Weights of a small transformer language model.
Size: width 160, 2 heads of 64, MLP 448 SwiGLU, 8.98M parameters.
Architecture: RMSNorm before each block, rotary positions, untied embeddings, local attention windows, gated attention, capped logits.
Each number is 128 + 24 x the weight over its row's rms, rounded and kept within 0 to 255. Layers, rows and columns count from 0. Numbers have three digits each. The size before them is the row's rms in percent of the matrix's.

# layer 17 attention query, 128x160, rms 0.211, rows 0-102, columns 120-159
069:143165127155084146155147115096164163125168144124138177124152129085114119114120102143106147128123132153088106137122149124
062:132120105184137118133111109088101162091134105119184121163152123091145135122115147151094134153153154111114126142189094107
065:093123090127128165148175153138125123132128120094154119105123095133117124169110092157175112100192122134101095088109118123
074:138116135139154110145110126156122145114143155136121139142185105130112141074141132131151165114134122127101147117167119094
079:099118123182174166108155140081112143133116091161137118090129122133150113119095131123082115116107170116164088117125106150
091:140149106150087109124106110142152136121127172098119128153122109153107106124152115104152149136158071112088138115122097108
080:123114083195116128108152166094072098140140131175154138129170135166176099132158138133069135125166111123118103114078133122
110:128143129160112097121123134155139151136128115122128136160145147139122152121134092092135108154178075142081173146150101141
124:093083138145153165113159177085088102142153084141117109089135168167173107143165152157115122099114159133149096124092148128
124:100150095194124098117123113121147112140132131137140147145101138159145115113126090098142105144189082092108140153145079107
126:129184100182114086100129158098137128114144114152137125149126126171158074135162151119127122114177084114104132145113109091
121:122140094162073087119116128146148144121122144110116154162134050141112120116133101129150107140116087152115125133125118147
100:134140112121105117151115158087094129144165129111142121103136057152100173088133113120080133134115159108143177092128118147
114:161159158148128132106161134171073133126097080144124137114162140158118155151133149136117147124149091140149093150076141134
092:137111165122101129156124112127151097116141146098129093112095031125134114126128143137133159126131179141121139118113147087
136:093119120087099138121147139128115097148142157131102091116139169109127099120100126146136105095132140130130133112123153121
102:152187140104133139088110092145103165141121139113113124158165114118148088094128109154114123134091133128120147118113133158
109:149145126119135112126110125109152149135121089142149178116130112112122127127121169079088083158126143162110139108142125159
096:109111115134144128140137142147175154102118116106133071113092117126112086107126126121115093128156118157128145139113153119
101:120095134121149185109129121141114079152137105136140091117106119126108144123145136096136096136094082102125126134120086152
118:144127167113127159099127144153091147161115178131116131089140110154131157117114117154144153102153130146127147153127146092
100:132154130130109147137115099122125117102104090129149130135122130118098144119116135119130142095140122139193190091147127118
091:184090127154131141094080105115125138164138105120137137166152082127117111103154109117135151102163102123146197128159128117
098:115146113122145119124074120154185162127121101124116136105052096137108144138138152137172141146178146098116130126120135141
097:096153136074125129112148144124129122096086105116109094120145142102088098135106108150083143107148135130126133110120114124
088:111151117204103137146147093150136123122099151112149124148101164121146116095119129152146136120075096146083079115134093121
098:088120130117140143084136169112133123128131114109084172141122094128137134132114133133132134124176107149125173120100108111
088:121145128161153128145099139151190099123136135136160146091118103117135114171095103167096133164130178130145145122149126111
097:164107108147124098118102153100167144142123182071155118083129107133085130152131109085109169153158129103111076161119116124
101:102112108155118139153139086140122135153120138077127120153114141137150113116119181134123123138132177140132154187130100144
094:093152129142151176068125091094126119129137117120084115115151157094153134155177132095125210117116142117101146110101178110
100:126147128093113143116093184119118110090127112150106123129131172099124135085099106130156115177103143147134164132151160146
114:128141172167113103113139147150163161147114114157152124154137149163136125148136180130110122114157112107154110133101127115
103:068122121131078136105127118150096079129145159138090122124094124166166135132123111123134121114104109129151167114077152112
101:141125083146098149110160127129109123094137120122090160134163101154132112113157145083128125167144128086142125103129118132
101:116177135144135110162102144113124115170150173109136125160165173146137149146142107173130122088161143149118123148110147129
090:120092157101124162125127166125108169116158077168142108131124158104166133152134117090164175094109095107153121093131090127
092:177101062121086132099177097158134098160140135135105093136138127115146127170098154092140118104155102127114158131143116124
098:100142118138130152123119113184123176089124198148144146104139129103138141141117119150101164099153126091080136129154126127
097:105085135139119139145150154147092136129129138168133115128113139123075212131093095078130142161140113077116068122111129129
101:176128141179125149109132110123166129155109136172097126179127100115120107119134123154102142153082123149118082124134126133
100:169101117161140103109113145138145076122129109100126123180120125157129140088157112115100110161126118101135140111140122128
094:133142134128151124163120140143124088119142121125100082112140116155109112100145091094182144113116141153121106112099107110
102:127143169121131147126190144144138081131144105133088139088159149126131144144140157142137157151160101105142115111159125125
108:125102148133109140121138086075145114129103175074132138132130151123111137144094113105154111134144172117090073080173154120
097:060149108145126127085092125154115178103131155159142149168117117106118103065127137150129129164110079104120098167161126151
101:118125131129069106138120121147142135173102161097126102142181106126167118146166123153137117092098153119132124167147144126
107:161094157129174116163122119105142132143114152147120106162172128108081121084137119143127118122112119098093096132157116110
113:128131155104176094123066097102113109133105105109134100130108088117119134144154136082123063130094137119164111093124110131
098:133143136142108138211097108152110130113142143126102139110133150096114155131143182135163123145101107118150117180160134124
104:130124124147088123140168109111097176135141136153080140135152131122157112149153126131108125147162138120135138118168148119
098:121133140106121137120086123154159163157115152137105124142150112152120105105137131107082098130151124119103151076160092154
104:121128139107132118117150179130102192150131096158105125141159118127135153133123121080160105124122117137089144127116119131
087:096125107145105161142099154113100114129133114125142136141166151131126117148128150163154122126123180126094124130109136096
102:136175096156059103094154134147126128113094133136170168146135156114149104155129130103112169093112116129135126151094132141
102:134088185152151107145105129144134149128135085164152122089136148117137133085102078133110151134125159119111127115156133117
094:109138130133088122108143084130092133105097160096138144175135099091129100163141109145160171089118114138144101072159129154
102:117147146128158149140130112142150122160080104130127172127164156115097145126151127142094092109112133145129090172172101142
106:148163127097172160136133117131147141127124134154101094107195148121134112111169124150144109117141130120082103123131115116
098:146156104118150111158092132096132127103161152127132154158060103107100123158116165144128136111152149113073198147125095125
107:116126152135114117088104120138151144154124140153147110150130119138144101056132123158163102129104121137131168148118147113
100:129092116090112144139133123101143118132115142085169092140131175149139157105142130129172101093141115117117153137133132130
086:141117140115094135097146119136149112120144118098143147132127140133140115137115129100180109159112147162148099150129135129
094:098154138098092155130137140142127143129135169114137119091145112174146111119129156143156060080125099095088161088122077101
098:119125132121073119121089110118127121106092137121154151145120164147128151128127128075134128140136149102119146076109096081
067:101115154124158129141145125107111108164104144105133118149126170129092154083113160153101125079151082128160116132117159177
076:120145141119182141090131170148123100156170125123120117137111065141155123106069133145138101197154132185137121127086131147
076:091164126117104127119089147142157139123108137082145135183158137167157107120131148110139136108133148120142104099151093065
089:150128148102099141111111093129147134148106121099131129147147145111109120124140161073138132117132156134127094138128092129
084:157136160095161107170118136143133107146121136147156093111103097118097161115160127135127127137107132109127179161127174138
100:128136148128119143099122170137119136062175106102120112135101112125101096133126137097110102174132128158130117128112143123
101:154106132145154164157117159147117101130081135160120076078129103107118146146137101153133145127120093127175176169116137206
078:105168139125121133124105088137150078129139105111136147158119189141149122118133178095113144148101149111112102090113133068
088:109119145159094127103129138091124143143084099156138171132142144127103109145158093098159126109168120137151089135126116090
097:099115172074146167147103123157163155126139102114134096109126123124133159118101119132110097119056137181120153122153163149
085:141125154166132161111172159103152104151150118128113145093111228155125113142146092140121147105161126086143090145110105102
101:110131098167158093164090138123137126142141103120133129128117110153110092125161091100136147147074139105120168172129120142
105:132075108125157163134074121108087110135120110117113140136162110139160179132079130168098132151109149100154098094122107110
096:154124130153130142161144109089114153114119172116145115132139159092171134163126097099158089091119107126155121120094105136
111:206122122138110105099113106147141123145138117203137144118135119141120122114147162152115102066155099120141108132129147122
103:136162137112120145117133128120094156083166112126150171163145085135124166184158119123149101150125135182120150134138142124
102:154129120154126138157139108138151136077121122104061093137147120079145107115142149161102111145141121096087089190094115137
108:124122146098128179125121129089100159136133146102114121122138131114166134114135147074154092150084092106123079098153127127
096:127129151103110138115098108160129132174122145085152131144135080147108106070094101119163096074103132197132172190096153107
100:119175081120072121121123138086140125107118218128112120146123105167132080157149126196128158109133145140108159116144124130
103:148064153111134169137120145144106112128129183146106126090119157151125142107108126145086112091149125131122140092166119151
106:124116124094117085103111090133087093147118115136107141133098097155141130114134162155154117171131133115138135089120119123
107:118097134090136141126108106111152105130155091108105067158135117141155105168149132116125095111097146127170103140093133146
105:156155154133159099140132149111140178144093138106132105135172138133140113127130132125144147121134183091127114127155119108
112:107118125157131126099110118147093170087140101154135157117145067162169104139081159165123079150154148096121143117138095093
113:100138151126112131106155123150139164156157124146134091136127115142136162120167130158091109147136161162123118159137120133
101:180097122099145123139114183111164105135135129179093103130141166110096106136092075110124086120129117138071182171136097122
100:162137098115125114179114123117150099096138115129178071122163148121118153123146112118117094095121151150139089128152122161
103:084159144107134095135111106112102120108121114106147122154126120117117069142140080152121106145178159103147162111127127136
102:153076128117120113174103140133131165118104111134120117169134106084104130131128138089126092122140108125136136166125143138
092:144115143104135073152098079106164114137112141131107147184157131079135119139112126117122091126166129133125116126133151128
103:111121129108131136145121130105132156123139137156132138126098153116123180125147106098111111138081125139114158125134103129
116:106153150076133067162148133086130128106135154093108130109087106109149134081188192142132133095123145128145128119096127152
092:106134133117125122155143096128167136121116111132154110104124120120057142109096156153131154108083160111118117089131129127
096:094162101108156176172113167175125075113129124131103097114142168140157154148061130112163152135131121120092101060161159141
104:138087116120109108121128146100124145124136147101113083118148162152132104142111111110108122070094148139120144141092147122
101:117098142142126102148116142114091128133126154139157107125096118130155116112153131139106160110133107134117152148142104152
098:144112117099122137118175117135147157126134133110117130166120103142139113113159134147142102117126128137162109106144112124
# layer 17 attention key, 128x160, rms 0.212, rows 0-102, columns 120-159
069:145128136134127135143111128117168095157120184116136101117126087140120107132158107127142136098100094090136110114099123119
073:119094124132136120141152117126095100137130169160124113150127099137136136110153130085187140101141147118173113104139105120
080:079148121159143156072127124114136110125097146147128146088116126135130132105113147163143105141085129199137143121101136125
069:173147104146130125140098139152129102119120152109114113159170124139132148129139129195115123085090110104146149170107103140
067:101142131178090118109140133163109180175136133094112123134124141118123144141104125131137146143104164148150161125132138125
081:126134143108120144164088144179144120124159085131163113146105137127154099123124131139118118145138102168100128141133105119
080:109160153130086152122139075149133112080103106097126133143087126144164121121088136113150132112126094096155142172137133149
097:125187175104136140124132110163136157124146109077141155122134125135149146130127109140143109108154130118116183115143104117
078:092121064126104127117153139099097101158110115140137128133140168148121134162138134111142141100137104158099114131115126140
112:134162131104133137133120135161130126101113158141090137139102150134118110154130106102144121122169070120101139098193112109
123:125166102124117146107132157131146104125134143127123119146093154131126127160102086112140099095167067122102125154168094118
089:103102099150123160141136167112100101121153141125117115128118128121112156164123147163101092129131118151177126140104159154
104:097123133105142127108154131092135163142142106129166103122150127097128153148114134135110105133079148092118115150122143099
114:138092138123173113106171144096087121180129095183096089118142100141114137153115159121133118154143103097096126169105119111
099:138110138174183128088110122133165113105130092141133151117135103120124170114151101132120108129093131074102124132142153112
127:131172138123133131131084146112135131158116161119138132137152138126127139164117113100125115112160143110135125160163133107
105:153119115123112133140119119107126131160047115118125113142137049103173124095159118114149143170134161096115134149100117119
097:141159123111129120137136153095139150123133123125132079138118184147087131161125130150128142112121133144134129126114124142
107:129157080157142097089141120131158156110116152137109139142122113162114132079171121105140127143155099104122137124113132130
100:167105122150108086114095112102154112164109146168126110114140117105148117157162131136113138127134090110138139125108151116
104:100171118124134130083150126136145150148128141110145102148141162099127120151140140154160168134118138100153168102117161154
114:168068137128136120115156131112135111134136120145120131148156152151134086177137099132106121143082101116133115120114163126
103:101169121088103129117109165145140102134123150122184094116125131066078110155111127138109177109097143138107144110117130118
099:131106130107097152158123125107099075145147129140158147125103121131112091121130142118151114132075120138132096123138121137
102:208061084102124108127115121098084116101178107118150116113116147122155158134127201144145129141115116152124110122118095097
102:136092163160124136156125132122119130134139104156152078154126126108141099144170109131111120131148082142175137132149104110
111:135113119123140115102124152162113136151118137146129111113162095177118158154157147085139120155113136088133092162123119118
099:139107113138180102091125104130131160133113134137165121094104148103121090105134140117156149145144091103095165162113124115
094:150083143106134128155127175123111084129119112107153150147133085164115137118131140144122124124089135143104119097152131097
105:155125099137104156125151114134076119111162112133131146147114139124138146111138149124104100121121090180171174107133117161
110:092113125143157166132138162092106158069111150146122126126074103145119128106118114074176137145133135103124129107097132112
098:172076123127167109097102129116111111120141128096137117131162143136115140116145122128113134119137107112129080092080146150
097:167110113105112155095138126139121143143119168143159122114116122122143107109136094108148157104159115135086121138114126135
101:167124124138170127117170136128089143144138136110103125119122123088137088147080151158161115166166108135112110103178134166
104:138127156113144134069162131166114111146155134165102149129151132141142109146120165146114126103174125167146126128119150117
120:130167079137133136139150123128125150096135136091143109132121148122105154146110147142125162122139131122156137127126119134
089:082148132133118105119100116150135105080157148099148154125138126138143115105164138116160099176163165117096128137126131125
101:145122144119143135138123139134119081108107125116125155140085087164143118094164151128149120115135125115140136116148125160
094:118165119135163104155136134105118128173159159171149108157137192104164091095142143087106138145170115128098129123106127132
095:053176123104117125141133114144127099135143113114111137105158164106122107166130139175122150121113162136105151106141152149
098:136092144126180133133137160118070127127154118152104126159161157115170091140104120121105112114147124123102156152127164132
108:148141132094116129154140104191125161100127072097146160160111061134157129111140153113122109130141146117165128133096111119
100:139139066139142099147088144125137092106117137096156116109121093132139150133102142111118136112120114179133159152135131108
096:092125127167119106131117128165129113164119146129098104107141097162135116160133128120168127123126158098120123104096132127
105:145096118118143160142167155086119107123098091158112159110124070128133111135136122128119121145119130111112108101091132133
099:141136134146144153099146135095078085132156162122157154113140087094126127146080132086128115148175151091143120132126162119
104:144148135111161118128156147170142146137120109115115173117168106130131118127124102074123149085126177095120103118156140106
097:119132154124123128146120156116134121147117101122128092177154123147112103104112068124092083149134122128099142095149139138
095:155155159124112122126169148125161164147161095116127130129151180123125140117137118116129169110128096152099084122129148126
099:125123140164148143107148133116138085097117146156140133139111158103084101144132131159097124126069127129159105087128112138
098:169117144138139122148162096101130127133137112129116141131173122099095116167134156105126165139131133105135147126129145141
108:154133117088142080183112140109111136130134157122113121144126118127139142142157111114133096095131167151127158099139087134
096:135122150113173136092146097097149136124136105099131083134146110133130158144154086118161142119131116132145129138130145110
113:113159123101081129146100109151114098126128154118133160113080079118091156097124139116159120122096103119134160148183109115
114:119132178117128158145079105146105152123159158100177144136074118159137136117111119138123119152099109155107146157147133143
091:129134132123144127114112150134096136152137185142128190126157123114098158140118111105114151131145165156074152150152155093
102:136161148176182095150100097147181147107095113152155098133136100143101100145142168150139181125107110117147123137140139118
092:109123129172169105103147127105171143163117148108134107143100143112105165118145107150145131118155139092104100150104154093
104:167125122152144144126102171116138136115142116084099136093128128111138103129095103127138140093145162086160148142140138123
094:086074109122125158110112131126116137115107105118125148126091112085125146096157154137165133163124134135137127122107122102
099:098112120171107140165111162101118124125114142160148138114127157152138133096134081197157114102110161137108159123137133131
103:127098115160148143110124192098147112101133148162141117159172137128146131140093101153105088133149112106121165123107131146
096:136064104122150162131117158135118159110119134120159093117137138098116093140131131087123132148116097156131109117122152157
096:144140103112099138152129159132127177107122141117094117125113123131140100174106122155124112105156114111146078141068133137
095:107129144130141138149107127127120150155147105122108140118172179162083115148122167125123069175126149106092099137146085053
097:094133146149120113132102116138111143126099095133156160141132144167088148154141142121149093174128152114093155151120122076
091:160107103128068118128112122143139120110129130102121115144100074120144108130119076132142137082115151113154143114137183179
078:153110129105124135100141126108153128150101148137147116126080136089077128153195133139141138131096126156124133114119113111
089:107106113109171145145155143119112134151077118123114137140166217117117118133139143106132118148120078105122085102146115085
083:134154144129181174172153110115087116117124101139163168113101077120113121136149124104124093080120135114138100161147105176
099:134137079088121081097120158102108072164112109143130119128114102120121138114159115088119130142176157115161090139067124132
107:128129095132105083103121165116134136143131163111149131137107092133159101171146063137139158079135133122116144111135166144
100:113114143142180111144130135121095106145112103123110135107141220127101115151123113148112105155131128141110131164155101102
095:139125153115140127128115145138113129133128161155100126132113187142147103108140172145121131132145096047132081157104084062
098:114117109118136119096109112143165148136158114122108159129142000136149185100139139135101175138115163120102139129101147144
107:095149139084100165102110148152133106136140117160136106142154187144109112126135129080117105142175093109087097129142098069
110:160130153152119118159114117141096078101127109160162114165147130113156154149140118114136106175131130098131129132154103094
107:084113122106150103131124109142173159075123136148137082129142117090085103136144161109136144122114113116115088115101134099
098:118104130110112149167144190134108109081150099115126099123171183162142112136137104153122127129158171113175089163153119113
108:145115139123116115154163126126157171103134136105135119096143134083144118135143120117140137104126157100104129133079140126
106:107132144130101155112153174125175133183105127094110167097136121135100134124103154119128115148092159149141118146127143142
098:124142153113150130128087099133111137102125146132127137164150133137098152102154129101144143146139129113162093103109104084
107:145158099122091138156116130124127118094116118075119123137100116157084140139179143148148111084147140119130115100117113119
098:118114116145138126112141113141160156128129126127130130139154111128145120107165151157076148124132138146138174151166117137
111:126069131177140119102116141135103121136115128124089157097137089113185130121134146147170146126130142109136108142123106132
097:106172118123108108132147105150143099117126111171125123167141146154149112114091117156125160113136142101165130147123151139
098:120113122139108122128150141142162125101126140138157152125132184107143113073116116131118184122103138132138159147111148172
099:160139124156124126130159165174159132114107190128162119142133097117096114070133101149138147157115152089130148098144138101
105:145086119178122127158143103141159097094207120101137140157104117133126145158106125158149120139093119167078109113111107132
106:095159111139149112184117136094149109124103113139118102169112143134105155134161135077132142184098097130146093123120161130
108:152092136139114164111107075114118081122113149094138144119162138109133100112122106082090148110122113161160171102120125143
103:089145119131138086129136112123148114163090151138136114120127119162114155105152126175120142133160106117156128104133135098
095:135153164095137124143129120153132135141147109089106093113131110098104145078155125128146123159147128142200120140084125126
102:124116133169154156180157153142131091125166154109113166079124135163109113121136130111152153130150100173118117139155118133
093:148131129169143156129150103126138146157107134130129137109171146095094179136101126139126143099151126117155136111088123134
097:077146153112125122105141108129103128099128151127128100103154121107117157125115108151087164146121110129096134134138116111
110:148146118117095164135124139185120167142143108146156112098138125117113122094085085081113120149152133094133121102094137146
101:104123109149159157105120141144117130132137108159127079148070132110106118135129071112099145157162080092124124115140141115
098:155157155095122148142155183123153108143111112105108165155145136100153114122135068145129158159175138118121123090126097106
097:141107150141122093110117150131118140092107147135147140144125127176155142138135139098129167087173150108102111141098145142
098:090121115100127131105128126148118086139160127144165120115112140195098127116132113127099161153113107169126126139144133154
097:131141127121143141102152168111145112131100108081157120120122143118128108137119143143132105118087110171125098120143098137
096:085149123111124134117115108153127145100114113097083144111084099145158122112112173149111117147107145109118153161093134151
# layer 17 attention value, 128x160, rms 0.234, rows 0-63, columns 120-159
113:112156135164125151121160075115122152135116142124163092135149130150109124186081087153107147092120150117158086116100123092
082:113125114092152141126088143120123074119141124141159139122133150113139133110181173154156120127112113111116137122111169141
098:126144150141095097126075142130129145114103099099109086097105134149161147104145107105124117163134147161173130120122159140
101:072140133170171151147166060165142148136120116139121091132111098146100106163102106120129104149156119078165120126155129126
097:138138122111134110128088155134097155143168103108167162112105100119124116173124160145139119092128136096126113110104132080
099:126126124140125142140140137134138165140111130134147111059129169124147102146138112159102172144131137120139105138083108120
088:129143140107127141102160162102147137074146138156123121108117137101126124128123138127152169140126111122149149196139146113
098:113137129113141111111148108135140086086120178169120106130078128170121147126098094111116143104143112080143109168137112124
097:129147100117068046127104110077145151129124150117146146111124136125109175126132134107125151151173114128141092139107109099
089:125110119158123088127132102131124155094088114153133103133156109139063108168109165144116143171139120113135121132114144108
099:096144131201152094120147116167088153109137142139120095146113103148077151101098140134132145129126122102116143111179120136
100:126110129127101131147117115113178096173129083113128128142126109112131149097160121123146127144151115136166146123126170129
094:134092097165093137109159164159129124091110123131109091124090123153122152116106071110095111112113175117123067135113115140
099:119157090145146135094143148090092149093097114154110124072131113138118140122105102108102145102141124154122152177129098126
101:096129118127138125134118109088104125130123144161125096110147159131124105115132151078154131135152099093167100108145146142
092:136152135122131139135140104173147068121142090160157093104136119130157130137119108113164126138145127127154119092135114065
107:090132138108114148145136123156117161146110128141122147156149120060102118122127131106133138095125132132104140115120081098
078:176128066090115153127138138106118108133144150117092130168177126061119169114136146109097143173118083151140149124134147124
182:040132166149119166110174101155147142157092121139122109099147188119111106144140115134126119151087116173152138120111099092
090:131124138115144124108130109132114138099129118153107123115128130154138074098108141130152194194106100096086142135123131126
100:148140122138143115134122125107143166165148125138109116122150109111127145123112110184124117059070128095142122185079105103
099:059127117140123132133130135141147123104109140132159125162081121129120152166095174142110106148106155103133124165123141116
099:157108091097111152123113100108109149161122161147155128096156130120149156173078109095084149109117128116167125117118120114
093:158125132111111119122105112094107121140138097148131143094143167137132114103120154168124113161151133168114131142160123154
103:165168123152095111115145121110137140143154123090116159153126136127150149123096096155141109135140143138100118121130144142
095:147132138111109077137125142164180100129146158089097115118128150148108150102129087160179131192103097109132128149164158120
086:085140106096145146111125166116121088149124113134105175148080130154136120107145160114149115115127133129121109129184148143
101:140132124148108136094131137096113127111123130121166109100125162073104163089111136151147163106082141088166167100148133127
116:089117111116125119124152186123103132145097168138134128116132122119108148146125125100113149115128129144109128178119096112
102:048105152153129137121210144110146157113101107150112129142144110120089107104065138092149148146115104134107118098132126114
085:123127133109068118113120171105144159118167118100128134120142143132107110157107125119181183086117156145135096140136094125
108:113114094143132097151154134146121113124136138177120118174098103121112164146110126121134136103135139121153116184140094123
098:099109160081129093124089138166115174161139147119123102083155139153125133142140134148132109120126136160097133112161126137
092:133168147148158115123137123122135102120118111125147146102161168101173149138160122153081118113176141142156087125154149115
088:110140115139106115104125129157112129137103093113136112107141153138088132132100111167088143108132127143135083113114107089
097:093115147135110106099135174132142118135138161126173136090138133145110129186091090166138135136156131134139115206142119108
103:085126104131120136149196152146163136137103102163106128114109126100119104117129151133107115135123139129118098125165098122
102:168159097125109135122153123083123150124079108114083135149108120156104154141090094166125156141135139105126158144154145155
095:098187119108170159110156127106109146162156148143164154139117130087141112099122151139156129105143121137117101152130150122
089:127156109146143121104088104088146150120131126133148156129123135181122121125115098127147133136146132106123131143140167149
096:133146120115120104098130077107125124106134149160121117125131131102140120147143158130107119141112138160169135162127154153
083:143104110110156145118111145127170113152135142088102098129116136108104094145096113113111129145176107117072120090144162133
085:108138146133164159180119115160136117151096110138136138089116108105147089104129126123168123128144087151153166149127105122
129:085161132126112102116199110116155134124116112117131110135138124097087107172078070094123118118106159137122104125120089099
085:149160127139097126109103148139134156095077131160095152105127136140142149161116095166148135153131144142167167126129154167
111:129132101102093114125102110145115138106105135119134114094141141115110101168121114164108127154134117113118092138099125140
088:142151108130161115165131121126123116142154139151118151107194120138130147134130144156134144142144139130104140120130118144
098:161147124138114110134122130104109166150130139132106113136119108145091138164083147131159142142112158129132143123151133103
086:136114131144120152125095128135112132124160165118103136138136125149171112131153131163175131145149105128126132125158146144
086:114159124173155113155119105153106159101090125137161111133136156130113116181152116149132145105097145122172114131117157132
087:150178140128148115122124166136141099114114105091144138116121132107121115163170157160125100102100135133121101108113129094
081:111136148157107120170087138090160154121099193147116142107146115125076119102135147115146117128186090096130119123092113121
099:151112100151118118114113077104117141138104117118133120112108144093150158155166161155115170145134141132158152160114148115
110:120118127115113116121126108130125085113122152139154102100149151129086147130119095171152141135132090113114118121150135121
085:129132129112091160105117125092147145137090118125109148155092096122140149129077104116141133104106156144173105161135102130
099:114130154126174168153160119151126148156146147144140117153146117129130108151135157112137096096148135127089122137137100118
104:115189124100159179125102106101157156135131127092130171126164139122132113121137143146149106130145122149100135089127116122
091:121149125119120136190107073076106184137080064154143121101180164114108135119129122144145152097105113113149138111128107111
088:108132132120138124102128094148124129049134135157113101130137147138151149124105136110147135126097104133089145132169113123
088:137102125173079080151113133110122112103139135076144151164148138137113137154115102121080163118115149128102122124128120124
107:104108138127110158130122104126141133147146105136145105079127129112150126121114166122144109148123090178128139117116126089
122:092170133123132176138189124162112120119117093156142140109127131110098077149104119116116160100099140149099123108122103118
087:155096146152125147119126153136159124108123102109094086128075155139102095113145106123095128092113118134161143107122117154
094:079114106141135133160152180121117165086119103137108119152091142148133130129126136112152094079080154147179124148129120135
# layer 17 attention output (transposed), 128x160, rms 0.244, rows 0-63, columns 120-159
093:122126134111089154097105141138128141167137104150090143113151129114115128105162111108119131134159126143146137133124107165
085:112152106157110107127133174144140148087117148075156169114103000152112119121124130133117153101143112170111123154152162189
116:150117133122142114160096138099152121128138086077095123104100118094147109146115115113173140168132117149128134138149107112
101:112150122189096136141116144138110120152155116141133107109151133132125134158132100128130173143126144145129120110064193122
114:127071114139128134093118151107177117143128137138138084147138133138117140133133124121095094083120140178155153112143109133
094:158122086135129129112099113134143123132118111159112079169180139101118142143141173130072140135187099159093154136166158145
098:118119113121086131112131123112095116165107137117102098149114164114130112128155153131127160117141136139112120126105191157
112:137122125113115177126126100090084133106133172113131079146097137083144128135110139116162147160110151104134155123125142115
094:132149141095095108123116138138102108097139145083151124111095164145146055150129147102146164104134113159090150181164140133
112:159155149121106140143127128104156144122123147157138120128112153109058129120139143157147192151120130102086083132101110170
096:097123092130150162095105155130198124101148103149150159109102136134109146153132115148145097163150136134140180142113166145
106:132101161137131106169140143140102118107174132178119101128172090139131130127121110147154107140112107143077177149181109168
091:084113141105121157111144097139089098157122095106105118184159161155173123149120128123137112097106114149144148125090117091
107:138109136143126157071133109094091120131101104191140140144144107103138096164131168128097095116131131118097131141084137154
099:122151119123121115134109112127181181106117137174151129173124045095132161134128129114101182116134170144121159151141132156
087:121180099147120102189109116112157125121172128135133121128182151077115111143139108151129109166177114118101123149199141109
105:121113156105117162089152113127120105127121128101113122131089095152123092153176161137167134118110135140109102150094154164
094:110100151123119166095175113154116097148118142126150130129125065133152134128102142156112138101127133147127121166090153171
089:167164122156169117104148109158169157100122156165143161128106051148112106117144149125065142127115106134116095161138134144
106:121164122112109115118105104093137119101122097159076151135122133143109120171145101145150133153157150117128124110142090094
102:132130126084119139127153081144084092098108140125129164140149139138138083136124143102158129159135101165148087133129127147
087:139126085140107075156159114131106141138112123126137148099137107155139098142135161132134162138127090129110144120119117175
112:137156205137132141128137154136143127104131112118125135143148191122142097116110085113126117139103109142163113142142081084
095:109136122154137143144119165172168153157155126143145152123150084102127155109062153126120105132151086100124121104157162137
105:148163146087162108177117079162115106132149119098105114114150166123109158149163111150154082156096115120126131116145095094
098:141142094123127131190123121110146134151143152129095105121151186104173134113127105139179073141150150113123175109174131102
106:148134073093128113087109120127098111096136149131128132118096171099108179090140146118124125143131155150101140127108131162
107:131138144111121120121142120167149098141157139131090185135115035145119107102173122122129123163145117130119149100133097161
112:150137174160185138113111162131118164097100128177129156161108134143123161102115135116098093148151134102158128173144126157
109:100124130161113155141137153109105125114120160133126077110130120123168139158082099161146109146126129175114110156170141129
092:160203139108157120130113100154101133161130150115180144160111107106134181158126161129128107140128103101150163108084134166
098:104155133177085115116189158115103151112156127150134125132113092166133098125142086153138138106144075137101167113126134096
099:145110124142177132105112141111142157104112139153148151148102113124082116070144112115084121083133178105125100104119133131
101:126134132100093137106133096208077121154150170167107154179124173131116125134125119143100132118129109127095153119119120115
091:154130118103146143135118138123164124123134159143120119146111130130137101128143090143162120100144146117128210141178149146
100:122142120108146141087120138120125099110120133163114110154131243119131182112138127137156157128113156093135154108155131139
087:129120102156119101168119120167119170112114106162103148164172194142143149144131139097081162111116109114089103149118153124
095:120139090106167187113127139139105133087141114116134119101097093145150146123121100133140128138107135123154160133108136131
099:079151136135109108102131173163129150118131094145189136150116122149117165132129127132087111154113106156125126157120139155
093:120067137135116139108173152108090096130131110152166143125089112117093103114124154112096162151101107129109171141150061135
110:121167093140131129115138127118103102132147126130124075119113150118150104135115117123108093140109111126097165132117102142
091:130101106169102111121128174101139134087132115155131108074133061138126132127131124108128103121157094120127135115197117135
076:148130115131125098133094127133151156156089102193138162126164216105108142124139135127096140153140148101097133134153154088
099:097179110131098089110126141124105118151130127152142160126173057157139104160140157143125130120128128146120120110102128108
090:130104122104156150166141153160140139146126130152166119134116213110082133146131168110122136117133087127130092166184111124
087:116155142152112137128135154097084116146136143076135148121123178185150119113138151123098099109151123151151095120062141122
110:117088093100148107134142134178140121158147103126118075133184106104122118175120121136128122109124104132106162127129108153
086:081109150140148161099138138122090120118136122126163116111129171141116148099139132154171102127109120146146140134140137154
094:145119134086199112083113129098120102141075108175133173153161108110096158142087149095128133135113166105116101122095103079
101:140117106122126161133116152112192120129155157106125115093105020109106137133101115141149146137137135168113111142143138178
088:138115134144161122114133154118087119172147153149150108126126199131099169134104114156089110135104153110135135150081098110
096:152139136145164130174117107124110115127159105066124135132123241118146137154147160148106131126084124102151135115159136112
087:132109089133094114091133093117102145120124137115111106169118125158158108129138164166155124128141157090086171095073142128
132:140162116138137100136095061150160124125122190124135126102168109124125119103140096158150121129129126110059150116146133116
100:178158181108171108161140103148155118085141126104131120126121050129132114137129164146109157102124098096130125114157125150
081:127123097136111150107161143124146177124129141170135124140131157141155140100115135141077109147142216111149128127131124081
108:118155087118118112100097100122148116111106133112151146090102128115114130133127114132116136142116153151129121104139107114
091:189159160078134143116094108126149104126122170158106142118136123136142079118132113190101121127134137145128145191087136128
091:121119134112137096160113122094115123165148134101119144154089036118119104147124120161109105135170146084145138106120143132
079:137149144074117119162115116149120101157096131132066125122179083141096110142138121175146123157141138120103144127102089110
096:126145175136136107136086142121163152097108120175153148128152158091103198115105119124095120166122156126115096153174120140
095:149150166114148110118135135121115144134118081135121144168192093131134127146145136110068132102086127083147124106082097137
103:144134175086188138146100091107098113117161126140084115125148097072101183159149093116164146140145108124137139100138111137
096:153138114157128147140144097148122135106159172140138114149109077112125172107099107163115145150099136141136149133146138125